Each number is 500 + 25 x the weight over its row's rms, rounded and kept within 0 to 999. Layers, rows and columns count from 0. Numbers have three digits each. The size before them is the row's rms in percent of the matrix's.

# layer 4 attention output, 192x192, rms 0.0734, rows 0-191, columns 0-47
101:548521547478482451543517457495482515484541487518465514538515518476470479500551480500532548465441484498488459517509505508512484474500497492507493
228:497502502500525490503493501504499518498493485503507503503502529509496501498512503500497493516514504528457465501534516493485479521536532460463489
108:491494528513521507492539523513498523513513485496520525511499482505475533504481551466541523494525478530512500492518476512498498512551510511490481
112:513513521495439484526495565480523495535521509517492485476516502526490534521519511469523459447507476504511486526498500471521527484478520482516513
094:499495458472470541556478526448456481431492481535478482503474537509570497469475500508471550500513497521494504496505481495478495490520504486523523
099:483432443509481536487524488522408463465520441505489525509497516492512524517511470489493510487466496513473509489526494475513502520509509475485514
098:444454486468511443509519502512484496467501447475510498531526482479479469469511507550510513463502497493503500527476496492521501471512496496506482
103:493514467479468491512493540508547526521498480477502497538494509492519528457449529477477497498536513475485530478505517479504530536501507493485495
090:453496496495508509507508488482572522509496476508492451515494523491522495466501497478513440496487489479501461499510495519504475458492492531517468
098:521451511489515490505536462477517557496489475494498472480473509490479483478478497514523470481500499503507469526502471515529481488520499514454481
104:531514489527516505456499537480502544553523532522535543490505492497511476510523469536481522526507527484520517516512512494470494498510501516502469
109:516478492465498529531478482548476510468487498506494518534507501495528512480494534517478537491510502491513522492503503483503504512502504503527492
106:477486541489518457464482494552495482471530491543505485524509478516454500510517505462540489523500529483479508506463496520522507489518523510506494
092:511509557490500471519495463486467488539509498454502501503500504494476558516512538493537501420563504475513521508505510501502492526518505528507460
120:480500485492505514513501498484519521536506513518519524502518500454493526488510523503536483494530480500493502490475497509490488484491500515514485
083:555592518529511487508503498494486434483459531497475458498507470504443441502471511495489530492519546525493496502510505499494512496528498507517467
093:480530526522543475499517442512490489513472535518508469515509468480475460522519484496510470472497490514487502492496503536472487492459508505490504
130:514518498487454512504480480524496482479494505491553458511482463473499558532465491530519508521465508500506500519467450533532518507500541515474521
094:499485478501499575494518484482455503514500543410479496435467563472523480540474501539509489492510488472498468508501467517511483470510517498515536
089:491470492466487465537540561489540507476498448480508512480525503499512492461501517497505525519474517478471489519488523509489505522494501512511505
098:468520523526527503546540477457488535546507472500484483502485532513508484498469515475496503469552499539493496502504498503500496487464514469500494
086:504492515458449480477521541462498527493470483467497470502423519516518515478484481581508496539508514480490508507487499480478493473525487524501504
104:560484509505522457508504499532495525431517460483464470494507508531504462487518479462507492488455525490493490484501489468483478482518480502531492
134:544520520493443541512488491474458482508505538513490474484461474514496503566459500495528511498466507494517479515474449518543533532525560477522509
097:468507480519481510495503506496464497507508499506505516504501499518487537539502496506519522485544479476516522501505500504542519518481481490498475
093:474475499508531508535556511489469479486443517467483454485495476512543454503490512527486479470516546517478503502469527522495480484482476530511491
085:505431508486502477491508496487468510465458466510482445523495470506541476529509488519473511497459471482527478533523516508482493474490498510498500
100:541546527496456488477491477485490498493488513488461480530506498503527495495496453515495498489528475467510516488479516508527536524482494474518499
108:458508506482478512492487481505452454476493487533510512518520506485499498519516525552498554492489486491484483529520521504487497482463500502513482
103:531466534550508472514502543545456469484454498531521488528533467487533491490495534506449525461482478508540501475507496492484493458483482518529534
117:534504497490489496487514511505539501495481507456525503456548500481519507503489517512524522516539511502519536508494484503508505542511506506508501
103:453470513459544461534523505475500499545521480495521512501509454528476508517493520538488497489518533498483501502478536511472505519470505499483519
087:482497503487491481498497498483496492492482504493437491507490512477491463517512484510528495491477512490481513473491514502539493513466503488513510
093:431478469491509477552496483491459470525461503510519490553517471505508460535499492499493454486489512497489491513500522519489512497481513515470491
086:505494526490565535461538486544551517487527494520491479525520495489505493466466500431512514526506516510484527501501494514487479508510494489481502
096:523461509481444494500487467536517534494511514494481530511533504494513538498476520496491504501528507498501522495455505487507535515478496489539534
098:529486507485515516441492450494467525486524502481494508496483489491470488524479511505515483445533468497524505511540454495518526521528517484467503
079:489513521477470460469502551455579509484519479521510510527509486496528502507541477465493502521463470509506503507520512479480497454489465481481506
102:504462521490511459524492517540551492500513497501493485533543496482478522487531519441540480490500518501493496531502508537487499505496499509474495
081:563464491479496423476513541529496502476534505490510479504557477488481465483498507547489546546488501483499494500489509518485493511489478529521530
106:494531487557523523521558502465519499541568475488527546497470509522465508511550508474473505476494468512497497469502495470502508509491489513495487
097:527510433509466526494480516545447497423514469502503532517494509520528506482499490497518490520500487508509473481485505487492521467515485525523521
104:476515471506502513576542494502524501492497487509523532509504524495508508479523525473514484481486532512488489511511526504494497471474489510501497
095:518463476534485514477510556484508503525545491531503526483548514463489491503548517457473556496496487498512480489544518477503482510482487492506502
085:499492489492484505540473517526496484481511543517520515496516491471528548483507476521485509514496514496494524498511513489493510491482505525480525
100:489496501475475496487464482552528506514502504534531544504537498489487538517498499517483486532526538513493470495510511482490480493491513481474532
093:486467488481529501506534502509528493528475513480475496522493512541494456494517479469493442502504465521475496454497526472511498494495503483491510
075:436543493464509501545481520523490467537501522494523528502542491527531512540510495504498465555498483502526520530516481495490518513499501492522452
117:482580463558488535502494525492509478508514494496539487450508494454424539519517492488562532482506501501483519522508495528488499489493505530468491
080:460522514496496446548462480513514491533488518557500478528505464468469473529506558531521507538501524482521516502515529489490519497511484529503521
098:518474499510544506471503468521468540509521483520553524547517471473497503458485557525463510465519497526515503510506480502490513514544523517475524
085:493466528537494486523503438475467484480530498525521496462522505471464577506535491491526553456492459502507487488490499485482500474476502511531506
089:458474523462478534451474480512481502486487514488519479507488514427474533513466496532527471471505501482511526496494535531501533518480490487515509
240:511504488490481554495496492493501475512501502530514487500484470488504481544455507502498524498478507481514482512468474540549552530510573499495549
095:503487507476502473491503485468500515484512485518503516549502471494482468494493471536446497483486480480506522535478489511499503537515506474510467
094:467519534482480560516513440463491486502502496465538486492460551457528548518493463513546488506518500532477448515512500501514467473495511524493509
092:509500523493481519493499471546482512510500484483529524517525526493503552528488551519515495453529502487481516490473556464461493474496491525494528
088:443505474512475512487472546446495453532494531512503499501476480510531527497532498533450492505487502512509495509553496499497493484512500484496515
092:424458496463478488550506537466523536531511526500479513467497488497553500499488515487453501500549526528509483497502491528492484508471503491507558
085:476471473504534480534529452544462493467501451505561482480513471497454436477484548503475540469507509526464505486505503508483489501506502495499483
105:500537477506507545494505503500487520525512557453455508464493553479483488529477459517517494515494494514494497477507518499501508504487460474502512
097:448499492538504524481555479523455491506512488489548545483555543472453482509513540516497529498551469516472491496517528496509500507464492491504501
080:527517513515531497560508517530523517523507485517523487493522498497437494501466527494519474513492488491533497516525511519498503473511477480536507
093:472565494493487527481520537486537525506516513492552535505491492489510471468492515476499546521483482481461530504508496465483490499539517500508491
080:440492480499505520523538522502479493459470455521494472580480457532524504523475558498470515470502527496490519476484491490506504541488513488494502
097:528450489483491437468498493507467502478526456478475491498508501512522480480526467525457530483507495507487481493523515516505496508515491540494511
109:465514470511497491483462501484480477468486461530440492531444474517471493499492469473522486545510485520504503494475462486505534548517516475513500
102:499524470514514497483476491511461495515479533506467506566487494533526490501503477500481482522458502506524466538512494492511477512510495507528505
091:518475520497528522461504502517526510473489505487456453565484503487510443472490461512475469491454479493529476516481499530536499491490488501530475
093:436517458506508544485461514527547516502442552541480499506515466511499467506472511483494476550490499511492523507486516480527528529479501488514492
085:476446492513501530514540533477494485507544452523554522449468505511474525483507525498528538472520466477497505482458477487511482503519509518511491
077:573523524519479469510436523482529540516550523535497527430483455503500536512524509477489514491472533498495516489494483520518489507510496513498507
100:530537476510508516533468519518520501485481520502480492443498477512511522496480500499490506509462511500471515493484494489509499523536481494488466
103:487479462488484474481480528477505489472491492495482480479498489513521502507486484500473514516502481486494509471491486497537503522513513467531490
093:518565527547507505423516459484529504511501470542502449523457456546464519494502541517534514484449515489497488484503519540476491464468481498486463
095:537493580478526485441484488452527561499493507532437502495482514496497426485513494477488499497487478503479504486492535484498455486503489503494508
095:472503484516496505494505506470461495492535489479525525485493512477508512508517479502517565532527481509488468487502479518505497498507499502478486
094:481488529476469502533496504512542491514517535492475484515492520450503522489487465515523479526491467498490517475513494484506501537518491493476477
083:481494519509494497505448493534482451486479502519547517498501488520491557545466536519486482540537470480518515501499477499495517510533512469525498
089:522486493543490478528496493515436485458501491537507514508508500504485470499515513532476534542498487500509553514470488501534495491466470515521452
124:558517497523513476503534494529468537485534465469458517468496533513496529476504495497504513475517489518490526496516532481464479497472432521514441
098:502531463481493530537479467538462467500483502470476455516464540528524496487469494508498451502500504503476492488466495510499496489505501499523519
115:521479486491525509504527468510491518488474497493526434483495501505479493514475514534517502512465510523525483496500511513486508457500494520473529
091:483573516516514531497515474531499474537542483494496497498483517497519438475498476495450492525480512511500527510472519512504501486467521490498520
108:490509477525479519482494511470520534463482497534520489479465497444493498480488519509536555504495512546493480467501476505502511511521490496498510
105:486507495484514493533504459511494507472476501482484479522489527534505488474487503499481498502485539529468508511494474508491513512500503496507489
081:449473504498519471444516521496484516477489460475542463517468471544489502530498505561526486496474501503504508530501489506495533523532502473480507
103:495446512437489486534477509496490509471469514502497495507534499486486482453477519502501500495533491510485517469493483475515484510510500509524499
103:519453534507487483490506471449492514505526477495470477470442531520504513500519496546499479440480491507504498483491527514504501476466488478516508
086:461508517502523502508556521501518490515463461464475495519475491545535500533468517510465491490514507503501527493501519477475528514498471506477465
108:509508444518509483533467490505509496460467549539474521505544471517485477489508480470500524513479528487467516491484545520462474478467496503485522
111:521512519521482518507498471531478519461510471514505528520484548532497505510512493510525472518489498509484508500506492494463475469504482491515513
101:483519502527503538502486532485533482488482472562498484495495485494474521486482568478532491452493492498501512518521495501499510510481497497518512
088:492524522509455469572487442485498503489512570526534514475492521494517562509527481519499522544555497484494533504479516519453460514483489542489488
094:475539498495473478517437480481537505513415538474500449520530490447528515517485481515455488516501552502458473520495528523475480464464493491471545
103:504504486518485514536464530464489490505494521508483493517462512527518506506509508481456448485527488551514491481517483487479502463513502481512539
105:517529480533517484506463490569492509441464485530487507528528492511490501515518499484513529577483498512516487535483523510502498531490506514498468
096:500460532441466509493475472487484512515498509475479474507518525484547487523517468499499460452501515541505487486511498541517512488486473466536470
091:508503436567549509493505518504474488452507471486482533473496509517454505478501524479468492509543473478553548504525505482494523512527482503485459
087:495462473496503461507526567456505497510509494450473561508522528505537511501523490508465521480501490513502477497502499497470473467498491513488529
111:462529499515477520532534485539500506496533486518495531519476535526551512501506490473532492501503480508521520491520505499497506518511478503501478
101:482497468511511517554493491525457398474529497501478511490543523485481506470531517523506553478482508454496518502483502507491500513510497506497535
090:500496510498445508535469546498501495493485532530509524494467480490565539492477500516486467524484477507514469479509491506510520515523498497489548
108:511490500500494498464476490511490516482480488485490494500512495509491454522481527532496519512520513490493511475518511501495492505513496487473504
090:479429476471488541524437512524510529513486522458503530535549514429499582493473514468470478497536483484512490504510486474504496508525506498516506
088:537485504506486473465502564475525488497504542497479468462501487533464468468493566474509535483527497482513532515498499506507527521515497499494470
091:503503510527509479513515528482529471523511498514540498453481530515482508515532485513508511507483511519501452522490490529503513482499501514478518
092:479504467473487519451492505534549469478515547497497525491513493490501508492518477512515485538495491495507512506487522480515497517490502516490490
104:459479523491525522497517515526476467527486498477489473498456510504512523505490502481533489523510518521500513489493484499486481513534508505499508
100:520534483443481500468465475562499467475509508493471495496528526529492461481501483472534489536489491497509506475505519478504512487485485486468504
104:490474513494495490505495508531531512496495475498502491541493493483431502485465510504515466513502508533527501494518532509507531504495480484504526
086:466464504464507460534517529476516483501551513512483516482514484538496476532506500486548484460505497471497498525492468439523513491501489508507507
097:508485529500515503497481513472534511487512496537484493508479506537502504495535536455480470500471502498523517499525477478492522517509498512520504
103:496500446543551471526511490507519519492524484545503474497526470501453479455513537444528514466465530484486497491476521504506492516495470493517485
102:479511497519502490499487488516515466473543479521537530528492514490495503483528488481474513540510527490490517493495491487499489485515504490501481
102:451507478513516525463502506465522513483467533473471499496496475506504495513485504525478544537494482465495487511493485530482481514510494543488478
111:499496494525455492501495521466524537553549487513552542469508485483501505517519504501454511496512510511512470508525494525497513481472494509475520
087:506540521500475532480497490457473453516547503500476525508488554491474526471501514532475496479498484476513499522503496519530512510488515476497513
115:477516518530527486521496527522493488511512495521462518499527499489434488495526496426517533538515484484503531482508546470484494482493460501497479
114:491511519480505495535529521526500521504512467461490478521474494492506514480486542463497483476520534527476505497478516492483485511491487511501489
103:531481514484505494522524499500509515515517477522486497465509520533486480494499494454470502488491473495507501495531493480515469492523519468501485
085:532475526457500472501522493475537523514525504444480481477449535510527479447533485477510503475463465445507520467501509489495511488459488488509492
079:497474542465463459492515512462559524482486485484498451506493535494546450439505480464467501541481497492488492510499494488496480500514488519491491
101:509518517500501534493466493453509521531513514515513482478474496474505490489510479503455481474494458502494532473519482451513493515510499533516474
114:495530525515494503455521478487500493503484492495469482486487508516520495506505491513503488435478499517531489523516539533484501482458484523494472
123:480497511524525529478548455543498502512490512493522553524484483492494522505469472448504510497543534502455508484488553529490491517492471495509458
077:482515532491516512492515494477534494543519555504522506456477504515489520516510505514515483495494476510506524499474469509538500508522516496477495
089:516549433469489569498462519539514493481491526486517526476525498488517529495474509492520513519467492493503474501501504512506507511507514490518532
073:487474475472493487567523520480506494477465497501498461514481510530574476463505528489475500480482513517482529487499540521497512487479478486505485
096:493475518493541525484485490509503509515506488511482537515492500505502515508502500466499453472519517508527502544516469533507532522515504501499515
101:509453499503461498447509528488511523477508494466524507473515527455486544506529467478537490469516503503500496502501520541476496491516469511536519
097:566488508506497489527487545508511504506521526482505514452569516480486499536482503496469512493492512467517480491501479519504504502509501486510523
109:521503467526525508472465541456505558497435496515501508507470438506481487487478508485485517504533489486495476497491513487479487478488502493489519
096:499528505516519492511525507507502492547466467498516514500495470511476512527479502513503510499511506502482508503503519510499491561539514487488521
079:538491553512505466419547473535522478507537520567499534515478500506513463471538443480473524507407523532460490494503510495481499464491508511497500
078:554471487506455532470488515469507509507534510475553527398490554489548539541539421486466522528478507480507481548497514521476501483491485552493482
088:546498502510482521506518552445504583533533520476481525469455508520555471477510521530474479470490472498513480513517472506526480468504494511522485
111:510507452527502540483462501466524497461466525537470529521538525426528437482488464485456553542499538493493495532507497507495507501508497529495499
087:564532517462520517502463472530536562512522520462510506503556533424475494471471514480496551536527515503492490476497492489480481464513502479485494
090:509466511503521534421519510480530534518500519490516537479486453481485524528464545510508579485529468470514539484484488502513528501513504486481494
095:542499545519519504546494484472456487566489527531531518515454491563524510468502527520481477479473496496531499497528508459495520529503523469494519
095:515507467553506570414544508536454500514530490503494588509498488522517499535517494444508525486491484467496501449463487493515492515517504512521501
115:532506480484484507515483493495500516504465538508503440473483460485491493523447529512535491464472502491493491524465484517524492499482526509497513
109:483519504482504490545442508533486462489515530484476477500502513484505497498526477474475480508511494516509531470515476481485486517535485485522462
077:456527535525535513531511501495465456504483507520522473499490502515509476513503509494516484519510492516503504509469498518529519505509510504511527
097:502488459493489514487536518517565500461490473489489475495504524505495474448455503510524516537492485498465480455503517466460484491495489500492509
094:501479488469460535490448469511509479497460571501524478477489519478493525507474514504508490519509485479502527507519507495512509520520515504495492
087:533483509436482439562466531456539505482554478524519480454536477515448521463505482464534522489494483483524508526499489492498491479516522487487537
089:531518544517490439496472524513518451509528541500498474518485498525475481478508498530466474558498502513515503488477451457487484503554510495513518
100:464487497483501557510499456496452499468479506502500504537516514471521451545482544546471489496496525479491475488496507518516468480471481531498503
099:493555475531533497484517495550502495537475515459513467500517494455493486478498442478509507526496477479530521522506515485531520513496491493516465
104:464508503470498467511489463532501464499522510486511467497517541518500541492522482491514478521500503504532503506474516486483498481463496498512484
101:561538496523489500416485480517480447479507471504500519486533513561519496500548413487491494479455486518481509471468536496478499489497478498507495
079:460491520488441510529499523426533536506485512518489505458520526445509506533477518485572509493513531494526447508505508527510488484447496511499511
109:542477511537527506501544506499479557506480484435480517470479522511522514501492459527512519497504498530499463497502517501479447470501463520527514
095:504539493494488496492471492521503491480484516500464490509516499523465476513511481515460461525490472504531498503499539503499516491501494515500514
107:505533467503476537466509479496508509513518492478480519513486543493557502507541466472482508517491477505493503492509477522510487502497510485494498
086:518566522474499536450476497462526489510460540515498486515481486489501444530493480539428468511482510510480536492501505512491521526507495498503491
105:500498454533533510493497566510464477510494494501500491442511484546481518520483518515541493514507534489507525496496474517510515516532514516510514
099:444533538481485461544517506484567512533482542488478488511510515494526523494498515471513463481537485523483510523506513511488482473496483511482469
078:506510571497535459492533505479542495585507514492520571517491501501529517456496493473464482475536505495511469488519493490489484491497494499508525
107:496494549502532486468489482529547497553472543522500508539502474460485514474514507503480463528520506513483487499509517500493512503487495496499488
091:543465518504482452530507527471458461484514521450503498535563506499491471485469490517427501520508527450535476498517518486512488485492492498515516
098:507487497479536520491526516503507530479557454530505489452509497519479480503531545499534510518472464533492486476484506523513487485469506468513480
078:557500462500466451511469508484486470443482492510513451466529494521478539496519447544504514523465518516533503485479459518515502504506506486494472
093:528480507520493530518528481498452475469480483476458480527500530548550503499469486474463486496507504507491516523495476507517521514531518485493478
095:527580524496477496519468467459488488559455567502432478487464496489491506501471507491539497504513513492498532555495507498504509522504504518513491
082:500465517498519471523532444572486510510487484445457502550527523465510477507494450503457468527563504524521487494520508517476495510494492517504497
129:459529534490502495422477545488542510508508482515498488486479472508502501503490505544521505501488522479535489520521496483508490485500518496505495
090:492530491485524492519481498494521504526490528486455542529501496516549448502495458501507483520488507475499492485501488470511476488490498509510528
103:524502458564503532452513510498470512504490524546548502483431483554486552509507513520550465500494522504496510495522487458513489514535503483521494
099:463478475490545493465530501494504493524493500481522484483479450483503486491476524538491554513504514495496543518519481486470516527492529490461478
096:536537526510516490513489493564485483515515506484454503524433498559541521466523452470486469502459469486530527459482478469512518513510513500501527
082:490508475468506522474494507507504492470547465491502503524503508510484511486492530533472477488516494506516480455539482520489492491533490520485507
099:483503492544523489492513499495463489477510490513522513460508474581501505552526547531515471454498519512509486491546514527498495475481479515492492
104:550534532507489525484520487488514481537529508499547533476491508478527529490528457524491495489515472484487499503488493500506504517493514502472483
106:462515494505517510492488495453506473519457537476497507499496479476490501524504514512491470481554491483498523501498490505536476480468509525526494
097:514482496448531504470459516486498509464495507438505489483497499461470489490502469527515478516518512480527477508475449475506476498550512520543492
092:522506500505529485564534500502524487483507481498476473493486523518513528487536484453540486457449497474510472537495504507493488466483508509459489
108:492528521530505452484510499533488442505536457527481495548514482524486476513544478484506512482454480496510493496511505519482505478491502498509512
103:484448461498510446510490538460460500542486503516512511489502448551485504547550492510511431498517537516494486496509511504531500510480514475479495
091:527470492490508477465505511481473506501498441489522457474486495553528516526503465540503488505476492558532517485496478475497519518509529474493509
103:495452494496525498509539470514499542470461454507475517529545508479463461513496524490518560491542488509453466507514520489499486486491501499484506
085:512529473556482517549527493497480510540495518517520540456489508561505508519514521482540475533501519549502484517488509508518522529497497507504505
089:477477487535545488483536496501524473501490448484504482535474509511503523470489464471488507502521537507482504479482492479470472514539504514485510
108:494465510494479494512470479455440507509501494520501498478495500509513513500489536524490510446519510483525512502509476503495507512504515498467501
113:515504523530509516454526478543528518522538500476559535478513535453496504484516482497547481499519498486496485536489498524497488510489491519526503
110:513549496519495524510469507504528533530469511514502503498530483464500498490492499482477463459492493498500517473474510488493527540477503486516532
103:505514491509493515497488490510519516505492493481490500536507545487494480474462482480461471511488521496542499482536491417502517478501511489510518
100:515460553484496463468502474515451484493496483488531552506478495550496532528505516555510482505524497496514497514474502508506509505468517515452491
100:497473473473495484507461490521493456506474552511533525510514458518516504500494467503491477561521534508544535511513465487510507510511508476485523
085:483482462475557517502574508464547553528490531441502524527511468446513436483501509519479498449515462465487506489498517491488513512485467490495497